config.yaml
n_head: 16
attn_scale: 0.177
init: "normal"
optimizer: "adam_hyperball"
lr_head: 0.00601
Each number is 128 + 24 x the weight over its row's rms, rounded and kept within 0 to 255. Layers, rows and columns count from 0. The size above them is the row's rms in percent of the matrix's.

# layer 9 MLP down (transposed), 1024x256, rms 0.0612, rows 576-602, columns 0-127
size [118 101  91 100 100 115 101 103 100 100 109 105 103  98 103  99 102 100  99  97  99  96 103  99 102 106  95]
[[170  90 145 109 131 123 125 155  85 106 109 146 106  92 150  61 141  99  92 128 102 194 128  96 158 151 178 102 122 140  99  88  98  94 136 116 118  90 191 141 121 131 143 142 144 132  98 147  99 149 128 185 107 163  88 116 122 149 139 138 104 148 130 137 145 148 168  90 117 158  83 117 143 165 113 151 133 131 139 113 130 135 153 123 133 116 134 108 127 109 157 125 129 148 133 141 114 114  92 132 105 136 162 141 131 130 156 164 130 140 163 154 103 135 166 135 152  61 177 115 142  82 125 120 102 158 107 113]
 [139 124  94 141  91 145 136 174 116 167 154 113  84 142 142 138 121 131 118 117 185 142 106 116 129  97 132 111 158 119 121 136 124  97 140 101 137 114 134 134 156 166 143 160 127 111 111 127 154  80 102 119 193 144 166 141 114 114  81 131 137 105 159  93 156 124  92 128 188 124 106 101 149  73  88 124 128  94 164 145 129 134  86 116 101  86  99 145 127 165 197 123 148  88 147 125 149 120 159 109 112 118 138 114 157 136 167  99 136 106 136  94 122 145 163 131 111 126 124 124 116 164 142  92 133 134 118 112]
 [117 133 142 123 141 137 121 106 118 127  70 102 142 103 113  85 164  96 112 150 139  85 144 121 137 104 126 186 135 130 137 116 133 122 141 162 110 156 135 127  97  87 188 146 149 120 142 150 135 156 108 127 153 127  88 169 151 146 145 141 140 104 137 161 107 116 111 111  97 115 143 130 142 118 142 129 171 150 121 132 155 159 163  97 125 156 158  96 114 136 111 124 128 159 122 168 143 123  90 115 135 122 102 186 112 142 148  78 145 111 147 121 123 139 173 150 127 133 143  99 118 167 164 150 105 110 156 123]
 [140 138 145 106 112 157 107 113 139  93 140 156 146 137 128  57 114 148 156 171 144 130 130  94 130 116 110 126 143 118  88 133 118 130 159 137 155 152  82 172 107 140 127  83 113 156  94 163 126 157 127 123 141 148 175 144 150 124 119 125  99 127 129 151 115 152 157 100 132 142 142 118 119 137 146  82 140 104 142 116 115 155 101 174 134 157 123 122 126 118  98 114  94 148 137 127 121 153 134 105 140 148 116 129 131 180 166 107 110 157  97 119 127 126 152  95 168 156 177 112 135 171 170 149 125  98 117 113]
 [152  97 146 150 125 133 114 149 126 156 103  87 108 138 126 148 134 127 120 102 148 144 103 130 129 180 116 134  76 133 134 133 135 168 130 126 130 129 143  94 136 124 160 103 134 111 150 121 175 140 103 114 130 121 142  81 106  86 141 112  92 135 132 126 163 167 136 132 135 112 126 137 191  82 140 151 135 140 182  96 135  80 134 154 163 100 137 145 132 146 123 170 153 118 104 118 132 136 126 127 138 139 148 168 151 120  99 113 147 111  78  78 122 143 106 119 121 137 133  66 123 123 105 144 115 139  90  85]
 [144 135 141 153 192 162 119 145 117  95 156 176  88 136 132 109 131 148 130 176 149 178 132  66 130  87 125 137  89 138 123 122 118 130 128 115 148 166 125 130 109 113 170 150 144 147 139 126 109 144 150 124 157 119 127 116 171 143 178 101  97 159 180 109 149 138  65  92 113 109 138 158 146 137 139 136 112  96  98 149 125 122 107 122 109 114 142 145 173 137 109 143  98 137  94 123 121 124 135  94 113 153 125 132 108 148 117 148 140 110  87 138 105 102  70  86 132 157 121 118 116 123 157 133 148 142 114 144]
 [151 100 117 136 178 182 138 148  92 117 141 126 124 116  85 144 124 142 116 112 127 134 152 159 115 118  97 153  82 105 120  78 142 143 150 134  98 119  89  94 148 125 132 114 152 128 145 115 120 144 143 128 143 145 164 106 127 101 120 171 134  73 132 136 123 116 122 129 138 101 147 113  96  70 121 148 117 149 123 117 158 171 105 118 148 103 123 111 107 128 147 126 123 115 162 117 162 132 118 146 157 162 160 142 138 127 116 124 108 134 150 160 186 115 132 106 119  78 160 142 111 139  89 131  79 162 117 118]
 [138 165 153 112  93 147 148 127 119 100 108 139 150 168 114 162 126  94 136 107 123 126 178 104 132 103 109 189  94 118 140 147 113 127 118  66 156 161 149 109 112 155 155 106 129 118 123 140 158 104 130 139 180 159 135  71  86 123 165 126 145 141  84 113  78 130 136 125 116 120 115 130 137 108  95 137 162 143 115 153 139 106 134 123 136 119 162 148 120 128 122 147 129 141 118  86  97 119 122  99  97 102 121  99 162 138 117 150 128 130 173 141 112 142 129 131 156 130 127 174  98 157 141 151 158  99 103 151]
 [112  91 153 157  80 109 144 147 137 119 120 143 111 141 105  99 155 167 121  96 142 139 121 153 118 119  99 124  77 153 175 145  91 111 137 117 161 104  78 172 145 123 133 116 121 115 157 153 143  94 103 108 122 136 127 125 147 130 141 177 118 143  97  81  97 111 132 123 157 143  84 156  94 153 153 123 102 110 124 103 164 166 134 106 168 118  80 163 107 108 112 150 142 147 160 107 107 121 120 110 101 173 132 178  74 146 112 113 132 132 111 159  91 116  80 103 143 134 149 159  74 139  87 145 121 135 146 166]
 [135 170 136 172 122 122 109 130 151 184 153  97 157 117 103 134 125 146 105  90 155  75 123 174 109 126 146 137 140 101 150 144 118 125 127 115 152 128 126 168 106 143 136 161  75 112 141 115  80  90 110  97 136 139 131 100 129 139 125 117 125  77 144 108 136 130 101 106 201 123 134 113 122 140 143 154 123 122 126 131 116 140 128 159 173 134 135 113  99 139 130  84 140 111 149 131 126 158 102 137 176  91 136 122 179 111 129 121 166 116 128 119  93 103 151 153  90 116 103 125 101 116 124  92  97 171 139 113]
 [157 113  93 141 182 123 117 130 138 161 119 176 102 140 138 148 144  99  87 172 122 101 110 154 132  89 126 113 144 158 184 121 142 106 128 124 157 161 110 127 155 136 168  93 154 143 110 144 141  83  94 136 115  51 154 140 149 119 116 156 136 109 154  74 152 113  98  89 125 149 126  68 114 136 147 126 128 116 135 135 148 116 127 110 103 146 124 149 104 146 174 113 128  88 152 134 137 168 154 123 137 121 110 103 119 128 147 128 150 114 150 168 129 208 120 109 123 109  95 112 134 174 115 130 116 127 175 120]
 [191 121 114 105 129 111 109 124 127 144 134 133 140  74 154 135 185 136 181 117 188 141 153 116 116 167 162 135 103  93 142  96  85 144  89 106 126 116  89 128 105 169 171 115 112 165 139 160 114 161 120 111 107 109 125 109 127 133 100 118 108 153 115 124 166  99 136 111 116 130  79 119 106  92 122 153 130 134 133 135 104  83 106 132 121 136  85 122 142 136  90 126 143 169 125 147 126 132 129 117 109 122  98 142 102 128 182  85 121 125 154 125 108 124 130 120 131 154 135 118 152 130 126 158 112 105 134 120]
 [143 128 134 133 138 120 124  88 152 156 145 133 154 134 127 150 157 170  91 144 159  56 169 129 135  88 106 132 131 135 131 173 115 143 125 152 155 121 133 127 117 121 127 127 105  99 134 133 136 114 150 100 121 173 140  59  81 116 114 120 184 125 118 132 110 118 157 146  73 115 151 135  92 107  92 145 143 151 153 125 118 159 133 106 151 167 137 117 116 131  98 122 123 114 103 135 124 127 101 103 111 178 104 134 141 152 124 126 112 110 120 176 115 107 141 162  95  51 107 149 136 184 122 144 142 111 161 137]
 [141 112  90 140 128 157 145 144 100 170 120  94 157 134 144 122 114 131 126 116 133  99 123 125 116 111 150 145 121 101 100 128 150 147 154  93 158 145 155 143  35 134  81 108 190  97 122 143 120 106 130 162 148 137  88 120 102 106 121 137 106 132 115 143 127 147 157 121 143  92 127 127 104 134 107 108 122 179 105 135 130 128 140 149 138 176 179 125 122  86 128 120 143 155 142 161 117  55 131 125  65 159  99 101 143 156 127 136 147 134 106 129 126 115  83 158 140  84  93 134 135  73 144 130 170 114 116 133]
 [172  97 140  92 169 125 155 139 115 123 110  86 164 169 134 129 119 114 136 160 139  67 129  93 153 111 103 115 115 104 143 126 131 124 136 184 108 140 114 112 128 144 125 117 113 119 131 149 165 158 127 109 136 172  89 111 130 128 132 155 149 152 126 125 109 156 144 167  66 156  90 106 137  86 141 179 165 104 134 125 121 164 121 161 114 119 108 132 116 165 136 191 121 179  87 126 139 120  65 119 128  82 151 146 116 128 129 138 140 155 166 126 126 123 128 128 104 147 167 107  82 149 114 148 138 125 144 120]
 [ 75 166 140 122 121 161 132 128 136 121 115 108 102 181  98 107  89 125 150 121 106 111 143 134 161 140 118 113 122 107 121 101 138  93 171 149 171  70 124 125 121 142 152 123  99 124 150 122  54 129 153 147 154 112 115 124 126 125 141 149  83 103 116 120 122 114 153 146 136 121 112 163 104 160 179 104 130 107  92 113 114 122 154 100 143 106 117 130 106 122 110 138 118 162 120 131 123 132 117 153 113 144 107 132  82 164 137 143 118 115 115 104 134 168  95 145 107 132 113 137 118  59 155  82 141 111 156 149]
 [147 171 141 116  69 157 139 133 150 105 146 129 142 110 176 163 155 166 156 125 160 118  79 143 137 148 112 136 145  99  96 148  89 152 142 127 113  72 149  73 143 158 118 116  91 103 108 111 158  90 124 162 139 152 173 181  77 151 135 126 131 119 115 131 131 126 130 144 162  78 111 116 166 142 142 117 160 154 123  98 137 122 185 142 155 137 137 113 124 106 171 156 125 127 139 125 137 118 178 136 143 150 134 101  78 118 151 132 136 154 144 102 129 122 108 120 108 171 119 119 108 152 151 132 129 117 127 126]
 [164 130 117  96 166 147 155 132  95 124 131 138 117 153 138 117  92 108 141 110 121 106 113 125 118 135  97 120 102  84 126 135 145 135 173 114 157 122 136 134 112 135 124  99 106 153 103 135 129  98  98  54 170 125  73 122 115 130 140 118 137 150 108 129 111 112  88 129 109 152 112 125 130  71 115 106 172 123 112 125 106 139 163 108 152 129 119 126 111 135 146 120 132 149 135 141 133 138  98  98 136 131 161 113 146 149 124 107 112 140 133 118  96 145 133 117 150 135 101 191 137 182 100 150 113 136  88 109]
 [132 118 163 138 123  98 146 155  95 157  66  94 124 156 132 164 146 148 119  57 133 123 114 119 129 146 135 136 129 173 171 146 159 138 122  94 122 138 158 142 154 122 109 124 107  98 124 114 125 133 140  92  91 141 123 141 114 148 136 128 154 125  83  97 144 154 148  79 153 136  90 167 118  96  95 152 157  94 162 144 119 139 138 133 109 144 165 129  82  94 131 138  90 147 167 159 112 154 127 118 104 102 145 158 111 111 129 132 120 132 104 138  88 118 140 128 150 100 168 136 115 141  96 186 178 128 134 145]
 [ 96 121 130  93  92 145 116 141  85 122 133 178 114 158 151  88 136 117 145 144  95 170 121 142  86 157 155 116  95 138 167  64 113 169 137 153 108 123  90 146 118 182 131 102 147 112 108 140 102 145 171 123 142 198 130 122 119 162  89 162  79 116 159  91 167 128 160 125 159 149 118  90 138 165 156 107 141 151 157 136 122 109 136 144 109 153 163 136 119 122 120 137  73 109 133 114 127 152 121  97 158 150 142 142  66 149  96 125  92 134 121 124 128 166 129 128 171 133 118 139  81 139 114 118 131 124 120 116]
 [114 132 110 140 135 135 113 102 178 120 137  88 136 113 132  75 120 142 102 107 124 128 146  99 158 115 102 134 160 117 156 109 134 101 117 123 156 118 135 115 137 107 107 145 129 140 192 119 130  89 155  70 126 155 130 138 118 125 189  95 132 144 137 135 118 134 117  83  94 136 116 123 139 108 170 129 122 160 106 112 175 135 156 101  97 119  94 123 135 135 123  89  97  93 141 160 128 115 143 114 135 142 138 137 172 122 112 162 130 117 154 119 130 148 118 118  86 168 118 115 156  79 160 151 122 137 152 151]
 [120 127 169  66 161 118 139 154 125 117 121 106 135 115 104 105 107 135 110 131 123 136 130 126 102  64 119  96 108 117 163 145 123 158 116 127 150 116 130 110 112 131 121 184 110 168 159 104 118 135  82 122 142 103 142  97 123  96  90 135 140 123 103 145 106 116 124 152 142 140 151 132 153 115 125 142 130 137 125 101 156 199 125  77 111 163 136 118 106 101 123 109 124 166 103 176 159 144 146 129 119 139 131 140 127 125 106 138 185 149 152 130 130 114 148 137 104 165 136 117 121 163 142  91  73 151  76 121]
 [132 106 108 130 120 144 128 150 140 104 127 188  94 157 125 144 129  92 144 135 131 128 128 155 145 135 159 109 125 109 118  58 129 101 123  93 129 133 103 133 142 150 141 126 113  99 158 137 172 115 114 141 132 111 144 120 146 149  99 162 132 116 136 128 130 127 117 105 141 101 159 134 123 136 128 129 110 110 154 141 144 120 105 138 103 143  96 116 131 169 130 160 108 107  95 144 137 149 138 157 143 144 123 159 119  63 143 117 111 111 148 110 130 135 122 130 129 119 172 171 115  88 118 164 171 159 119 114]
 [122 142 132  92 109 166 128  86 134 151  96  93  99  93 154 110 129 123 120 111 108 121 101 138 109 154 147 141 146 142 144 131 136 136 111 178 136 161 150 102 125 139  99 138 183 158 123 107 131 150 137 146  81 169 101 180 103 128 105 152 122 175 125 155 139 158 136 105 171 148 131 111 155 113 146 138 121 152 133 130 158 111  98 113  78 112 180  95  95 115  96 145  87 151 143 124 124 145 115 103 160 182  83 104 101  98 138 182 133 125  90 130 120  95 165 150 120 198 139 141  86 122  99 117 133 150 125 155]
 [127 134 141 146 145 116 104 104 182 115 136 105 156 104 135  94  86 157 107 137 138 136 143 121 117 128 121 137 141 129 171 166 131 144 111 140 130 118 119 140 134 127 138 169 125 132 117 139 163 112 122 111 125 135 135  92 112  83 123 162 141 128  59 124  70 143 115 176 137 112 187 120 126  68  90 144 182 127 125  83 133  84 124  94 123 110 121  84 136  69 126 140 150 105 173 110  98 109 110 150 158  88  99 146 115 109 125 146 117 123 121 111 153 111 131 162 144 117 133 153 155 137 126 109 132 109  93 115]
 [124 172 179 154 126 140 168 156 137  88 143 169 135 150 128  94 106 145  93 102 126 143 154 127  93 116 108 130 122 112 152 124 137 137 121  62 119 157 123 136 117 126 115 125 107 148 118 119 143 137 116 179  89 133 114 147 148 130  97 108 101 106 173 135  87 126 116 145 123 137 165 115 100 101  88 151 145 189 119 118 136 127 157 133 124 144 125 115 130 133 137  90 118 126  97 155 131 137 132 149 119 164 113 121 107 157 103 128 116  70 106 117 121  79 120 135 135 149 154 141  29 156 144 134 125 109 153  80]
 [134 184 161 140 117  87  82 103 120 109 127 103 122 154  81 134 144 104 137 121  81 141 128 152 155 161 133 164 132 176 157 148 123 109 178 122 109 112 120  95 189 117 149 119 123 102 157 132 126 165 120 118 154 130 132  99 119 127 129 127 143 171 147 161 100  87 112  97  99 121 122 122 124 146 133 140 114 103  91 112 107 159 119 120 167 123 139 144 134  83 115 118 106 123 146 130 118 133 116 143 149 136 126 141  91 126 118 119 106 170 157 130 151 173 133 125 100 156 109 134  88 137 147 116 101 163  95  71]]
# layer 9 MLP up, 1024x256, rms 0.061, rows 577-603, columns 0-127
size [104  88 100 103 119 104 106  96  97 117 110 101  97 102  97 100 100  96  95  96  94 107 100 102 105  94 114]
[[ 91 134 143 124 119 152 129  97 104 130 132 144 146  66 123 116 163 137 175 124  87  94 130 122 105 153 135 141 135 133 134 117 156 133 159 137 155 141 130 121 131 117  96 100 161 135 145 107 117 181 132 121 103 119  93 116 123 128 136 123 131 113 121 112 116 147 116 147  81 149 156 117  95 164 121 132 146 178 100 127 110 108 158 150 179 113 129 107 130  82 109 104 117 162 106 137 121 113 107 130 187 109  97 115 117  89  82 163 129 144 110 153 158 131  85 152 166 132 142 114 123  98 111 149 122 177 133 134]
 [105 140 133 126 163 107  90 154 143 111 172 133 110 155 137 123 114 142 131  95 116 182 142 149 109 115 128 133 111 120 115 157 162 164 167 125 155  98 145 128 126 164 125 110  97 138 108 134 109 129 161 121 157 147 144 105 105 143 114 119 135 149 143 117 168 123 141 154 122  94 100 149 108  94 114  89 111 114 151 128  96 108 124 132 132 118 112 135 110 172 147 135 128 104 133 109 136 144 142  83  99 152 110  88 146 131 117 152  95 173  95 118 138  78 151 122 155 102 114 150 147 126 134 103 118 175  87 141]
 [126 142 126 136  97 108 138 131 111 114 169 145  91 129 129 181 144 120 144 137 128 120 145 101 157 134 134 120 129 163 198 143 147 122 115 148  97  88 146  84 156 127 174 163 121 112 146 100 147 111 126 110 111 142 126 145 136  99 123 185 173 117 142 116 158 147  88 134 130 107 134  84 137 126 110 136 121 149 158 100 123 159 145 108 131  93 111 137 134 169 147  93 161  85 114 134 121 121 131 148 132 138 111 118 119 137  88 116 118 113 161 106 145 144 126 161  82 136 107 153 111  65  44 124  99 182 128 156]
 [133 161 134 104 109 112 120 139  81 110 122 149 117 151 151 102 144 142 141 140  86 147 152 108 115  85 127 111 120 148 108 128 137 130 141 135 133 162 113 148 110 135 136 105 103 149 107 128 136 113 125 146 128 152 137 124 121 145 124 161 147 151 131 133 152 106 141 137 117 134 134 127  72 126 123  87 142 107  79 113 123 153  97 123 139 112  98 141 141 138 169  71 131 125 120 114 128  91 147  81 121 167 133  94 148 182 158 111 117 117 162 154  92 130 108 134  66 160 113 178 127 127 114 125 129  86 138 126]
 [106 102 146 114  91 168 130  72 120 111 151 122 137  68 152 122 173 102 131 100 153 124 111 120 128  94 129 155 153 110 170 136 107 139 132 131 142 107 191 124 151 123  83 130 148 107 148 155 103 158 132 146 121 126 121 152 146  98  90 177 131 128 139 134 151  88 105 116 118 168 105 157 138 123 123 151  90 111 183  97 166 106 132 146 112 107 164 140 133 114 110  99 122  99 131 106 111 130 112 124 131 141 122 146 102 120 139 141 116 103 115  95 180  90 100 138 137 130  99 122 168 131 123 185 125 155 139 174]
 [122 157 152 142 126 128 135 166 176 130 113  84 112 181 167 105 114 137 166 103 153 121 104 119 123 119 151 108 141 130 181 164 134 114 113 136 127 110 147 134 126 115 160 118 128 121 138 130 139 144 127 156 127 164 110 145 100 146 116 154 138 123 119 105 138 137 135 120 126 174  96  96 171 181  89 108 139 107 152 159 105 170 139 132 107 117 124 188 164 151 139 100 119 110 135 144 129 101 142 170 132  99 134 149 126 139 136  92 159 155 107 123  71  99 151 145 136 168 126 131 102  89 138 115 157  99 160 140]
 [119 133  79 128 156 134  78 121 110 142 132 197 140 117 114 163 147 114 127 140 184 141 139  88 132 128 118 152 121 109 106 149 140 114 117 142 131 138 146 123  97  97 147 169 119 139 126 158 144 173  67 135  78 144 125 145 170 149 111 113 144  97 147 157 121 120 131 160  74 146 139 124 104 128 151 138 115  87 105 120 151 161 112 115 118 128 134 128  97 136 108 114 114 102 132 161 138 129 137 108 145 116 142 136 117 108 125 160 152 175 126  90 125 117 121 164 145 135 113 126 126 124 138 106 117 120 151 104]
 [ 96 159 114 126 134 119 181 107 126 151 132 126 116 105 123 137 109  77 105 161  83 134 142 111 168 125 155 139 169 132 116 143 152 143 116 137 109 127 128 106 152 132 100 129 161 120 140 168 116 135 116 121  94 125 139 136 117 155 139 121 147 111 143 158 149 132  96 111  96 133 153 103 156 131 133 146 116 126 163 142  90 125 124 155 103 172 161 108 127 121 175 105 134 145  79 114 148 140 119 146 109  97 138 110 115  85 176  91  94  96  98 102 113  95 153 184 109 122 170 126 173 133 128 126 151 135 130  90]
 [161  99 110 124 143 156 107 176 119  79 116 142 119 122 203 117 146 120 146 149 149 118  92 109 146 141 148 103 121  96 116 125 146 107 133 163 167 124 141 115 174  95 131  90 137 134 121 127 153 135 157 172 125 125 157 150 112 131 154 110 134 156 132  94  88 162 167 127 109 121  96 143 117 136  93 145 144 189 148 101 152 117 140 157 136 153 119 158 114 118  98 163  95 144 112 157 113 114 174 104 132 128 128 158  98 108 105 118  95 182 124 169 110 124 108 119 181 127 140 147 190 138 115 133 185 109 110 125]
 [119 118 163 146 144 144 132  88 123 113 114 121 134 105 116 148 132 151 131 105 125 147  98 103 126 167  90 150 111 114  93 157 131 126  89 128  83  95 117 160  92 113 128 140 139 105 117  90 123 176  93 112 108 134 170 114 121  80 176 159 119 174 125 110 108 118 139 151 122  99 119 134 115 169 157 144 119 131 133  68 111 142 159 156 170  74 158 136 132 123 125 121 106 155 123  92 150 112 125 142 143 143 100 114 121 120 131 132 137 163 145 113 156 115 156 131 126 132 157 111 164  73 173 162 111 122 119  93]
 [ 57 133 117 161 148 144 132 118 160 135 127 132 135 185  92 125 133 154 101 110 100 146 127  71 131  79 108 140 172 140 164 141 137 110 113 125 147 111 105 118 109 160  78 163 121 130 116 138 123 125 110  99 127 191 106 176 161 171 147 119 127 127 157 166 121 134 108 125 115 113 156 128 129 186 151 142 113 109 128 160 175 130 101 132 110 141 105 128 124 143 134 125 116 106 120  94 120 103 132 140 146 134 160  99 112 111 100 161 148 142 121  56 122 112  87 118 119 122 144 150 145 146 159 140 109 103 142 146]
 [ 83 131  92  86 131 126 136 120 101 162 137 143 134 129  97 145 155  81 123 125  65 184 107  74 156 141 120 165 135 114 110 136 119 130 129 122 150 113 158 116 133 143  95 144 158 116  96 117 158 155 114 139 118 129 152 177 177 110 145 152 131 110 152 142  98 158 117 151 118  97  93 115 116 201 130 140 124 151 100  90 158  98  98 133 157  93 134 123 153 164 180  94 115 158 122 119 129 127 135 134 157 133 154 103 109  73 120 141 117 165 145 104 155 122 118 139 158 146  85 154 154  88 122 134 135 166  81 108]
 [ 97 148 164 144 115 113  66  96 129 139 149 147 111 120 125 142 147 112 138 152 159 140 115 138 125 137  89 177 100 140  97 144  91 127 153 135 130 136 160 117 102 118 151 106 102 153  79 113 189 138 103 122  84 104 134 114 105 124  84 131 128 155 110 111 133 102 139 109 121 165 138 156 108 104 136 119  97 108 138 133 141 136 131 109 106 100 128 172 161 139 137  99 124 104 110  85 133 136 124 181 123 156 130 131 129 104  86 117  82 122 148  96 100 114 114  97 111 184 185 116  99 156 129 135 133 119 127 111]
 [ 95 124  56 160 101 145 103 146 119 128 127 140 116 124  87 119 138 158 143 121 121 184  90  93 111 170 184 133 116 158 144 119 166 164 136 143 175  72 180 116 154 122 121 168 130 113 158 132  75 124 149 128 101 110 128 121 140 134 151 152 159  75 141 135 157  86 148  64 131 107 171 114 133 158  96 155  99 127 131 136 124 103 123 113 136 140 113 173 114 110 145 103 107  74 159 120 110 106 182 125 113 108 118 124 132 106 134  69 109 103 104 109 113 125 141 124 109 126  92 132  93 126 125  99 105 130 131 119]
 [112 133  78 113 124 134 126  76 128 139 131 126 150  76  76 134 179  75  90 175 153 151  85  98  91  95 113 160 202 152 140 155 116 165 120 155 111 188 115  96 150 116 136 115 120 104  80 133 137 148 125 142  98 120 170 128 143 147 125 104 148 147 139  98 121 140 103 121 122 115 111  99 138 110 145 148 155  92 146 113 114 152 109 132 156 162 146 131 128 131 171 112 164 145 124 107 137 119 120 123 145 105 112 149 158 125 125 118 136 127 127 154 140 124 136 132 150 124 142 140 158 109 129 177 172 140 112 109]
 [ 97 119 147 163 138 121 103 116  92  91 138 113  73 129  91 115 168 107 113 122 129 137 155 124 147  96 110 135 126 120 146 140 120 133 100 133 156 159 118 146  96 119 145 169 131 137  88 107 138 155  82 100 110 117 157 115 169  99 122 148 128 167 102 103 174  97  97  97 124 168 108 141 122 145 106 148  86 128 147 139 172 132 103 134 164 131 132 150 140 147 165 122 157 151 128 104  96  95 114  98 135 141 125 149 149 185 140 148 125 101 162 123 151 131 123 140 161 107 137 120 151 135 120 166 111 182  87  98]
 [141 131 132 156 102  72 116 132 176 121 143 119 168  96 137 160 165 156 105 148 108 142 120 126 117 116 133 182 153 149 156 150 162 142 119 142 113 115 126  95 104 113  98 154 155  99 129 135 166 145 115 162  95 152 156 157 176 125  98 123 123 150 141 119 126 135 171 127 142 145 107 133 130 197 123 166 145 129 144 157 122 127 131 146  69 138 130 134 151 130 135 121 111 148 118  87 129 112 142 114 118 104  85  97 133 131 107 171 128 127 143 115 182 103 103 125 169 138 146  87 131 137 117  88 157  85 144 106]
 [105 163 138 145 172 132 109 118 102 110 156 153 141 126 127 105 164 136 128  87 124 139 117 127 147 149 134 125 137 116 155 112 156 157 141 174 122 127 122  71 125 130 126 130 150  83 107 103 109 105 142 137 134 150 115 136 123 129 138 139 129 135 147 125 194 111 140 110  89  97 144 106 165 121 108 135 115 155 129 136 113 102 128 167 121 102  74 175 152 150 135 132 151 133  98  67 127 135 131 122 159 146 107 118  92  87  92 120  97 115  89 139 171 110 115 140  92 140  83 123 139 134 122  82  95  97  70 108]
 [151 143 145 137 171 123 161 119 173 117 108 103 125 151 134 201 130 130 131 123 152 142 147 139 165  75  81 181 144 150 134 178 160 112 133 155 146 109 115 119 152  84 128 148 127 103 128 138 171 115  93 140 169 132 156 125 132 134 170 144 133  80 121 174 131  87 114 137 111 126 172 144 129 107  74 119 156 126 123  96 123 137 132 133 166  80 100 147 172 163 159 134 175 140 154 114 111  80 147 121 120 165 139 137 141 118 122 109 147 134 185 122 105  78 123 122  91 124 157 116 161 123 108 144 127 109 110 102]
 [151 123 112  97  68 104 109 126 118 113 175 183 105 131 116 195 154 113 121 140 104 107  96 146 171 138 105 152 137 149 108 129 123 128 108 127  79 115 148 129 111 112 125 141 105  93  45 148 159 137  91 161 125 148 156  90 125 107  76 163 175 127 148 137 120 122 137 157 142 149  90 141 149 175 137 108 108 148 135 100 117 105 124 131 105 152 152 116 114 182 149 120 160 153 118 123 137  97 145 136 124 152  93 132 129  86 154 136 141 145 144 138 153  99 108 162 105 133 139 146 128 122 129 132 109 115 122  92]
 [140 100  96 168  48 151 143  96 141 138 170 154 129 145 134 135 159 141 152 102 151 102 161 139 131 159 117 131 160 122 127 133 145 111 167 154 141 103 149 157 100 163 143 110 139 115 114 126 112 118 169 140  98 130 112 175 146 153 126 121 128 133 158 105 148 121 147 171  86  91 109 133 130 170 140 103 120 121 121 143 123  95 141 160 122 104 124 156 133 115 148 127 139 159 111 112 132 157 155 161  78  92 142  82 113 132 166 123 105 138 101 144 169 165 138 127 139 115 122 141 155 127 110 147 159 108 156 102]
 [116 139 144 133 126 133  87 135 156 130 124 115  95  72 118 129 126 126 159 141 126 177 154  70 148 146 130 156 154 117 131 163 138 136  86 180 154 132 119 124  98  97 132 124 162 127 128 139 155 145 156 122 112 141 103 154 155  70 148 121 135 148 146 119 147 113 152 132 113 156 108 123 154 187 159 155 143 137 115  75 105 143 112 137 103 131 157 136 117 116 126 139 127 128 153 137 109  86 152 152  90 143  75 117 118 187  90  95 131 120 105 151 124 104 125 138 121 128  73  75 126 130 127 120 115 125 130 128]
 [133 144 169 184 137  93  88 168 119 101 124 140 113 152 128 137 122 149 165 104  89 139 143 117 131 149  95 130 139 116 185 118 146 166 145 127 136 132 114 147 111 136 151 128 100  92 114 137  97 116 138 119 167 169 222  94 132 147 152 106 144 126 170 108 155  65 134  93 126  81 142 122 114 122 119 129 111 128 130 123 117 158 130 152 104 127 126 164 128 146 132 104 137 141 121 172 106 132 138 107  97 143 116 114 152 131  99  84  84 154 135 101  90 130 128 134 119  91 158 143 111 148 155 159 119 106 131 115]
 [122 128 165 121  99 143 124 104  75 141 150 131 140 106 139 127 131 176 152 156 108 123 159 127 119 122 112 119 133 117 112 119 151  95 146  98 151 163 105  92 124  77 114 159  96 115 105 151  88 129 146 129  57 176 120 133 151 144 146 158 144 136 168 127 155 106 140 135  86 104 126  97 152 141 113 146 114 112 111 108 144 197 112 136  99 124 119 167 118 136 118 115 104 142  78 107 131 139 132 102 137 163 128 151 149 136 126 123 130 114 136 121 124 124 147 137 138 118 148 123 146 135 117 105 133 159 149 107]
 [134 102 125 134 136 114 104  84 120 134 199 144  69 120 106 166 161 115 130 118 151 118  97 129 162 104 141 118 166 147  92 161 110 122 127 127 112 110 126 126 127 112 150 131 114 139 120 132 127 136 128 101 125 111 155 127 110 116  95 162 167 164 124 103 192 130 133 145 100  92 111 154 161 132 159  79 108 114 151 107 105 132  73 159 144 147 129 185 118 115 183 158 136 109 114  86 156 106 121 142 110  91  94  94 164 154 134 148 105 142 145 104 104 133 102 122 117 133 129 120 145 115 111 162 147 118  88 148]
 [115 103 102 119 120 188 139 153 121 164 105 151 150 118 139 117 131 137 168 143 165 130 129 125 162  99 115 113 140  83 118 111 179 163 104 107 146 130 111 160 143  95 127 150 129 136  95 140 132 125 118 119 102 100 152 127 146 154 161 159 198  97 105 127 136 146 148 166  92 152 196 122 135 120  90 114 142 112 126 125 150 159 126 117  93 116 127 131 114 138 172 133 165 135 130 122 137 141 166 107 121 121 117 110 184  99 118 122  98 145 108 118  89 115 140 169 114 107 146 113 154 134 123 137 166 118 136 148]
 [155 165 115 146 130 152 155 147 116 111 116 155 110  94 151 140 142 101 170 131 126 106 167 101 156  83 128 127 123 133 111 115 117 136 140 141 111 154 149 138 122 117 133 117 146 181 100 145 159 165 103 133 106 163  94 114 124 109 122 144 171 121 125 146 185 129 148 134 118 138 140 118 113  86 113 109 158 176  77 119 122 163 125 131 128 141 175 130 144  90 143 118 156 117 155 126 120  76 133 152 105 103 145 113 168 155 148 119  82 146 152 106 138 109 104 126  99 138 136 112 135 120  91 185 123 172 153 125]]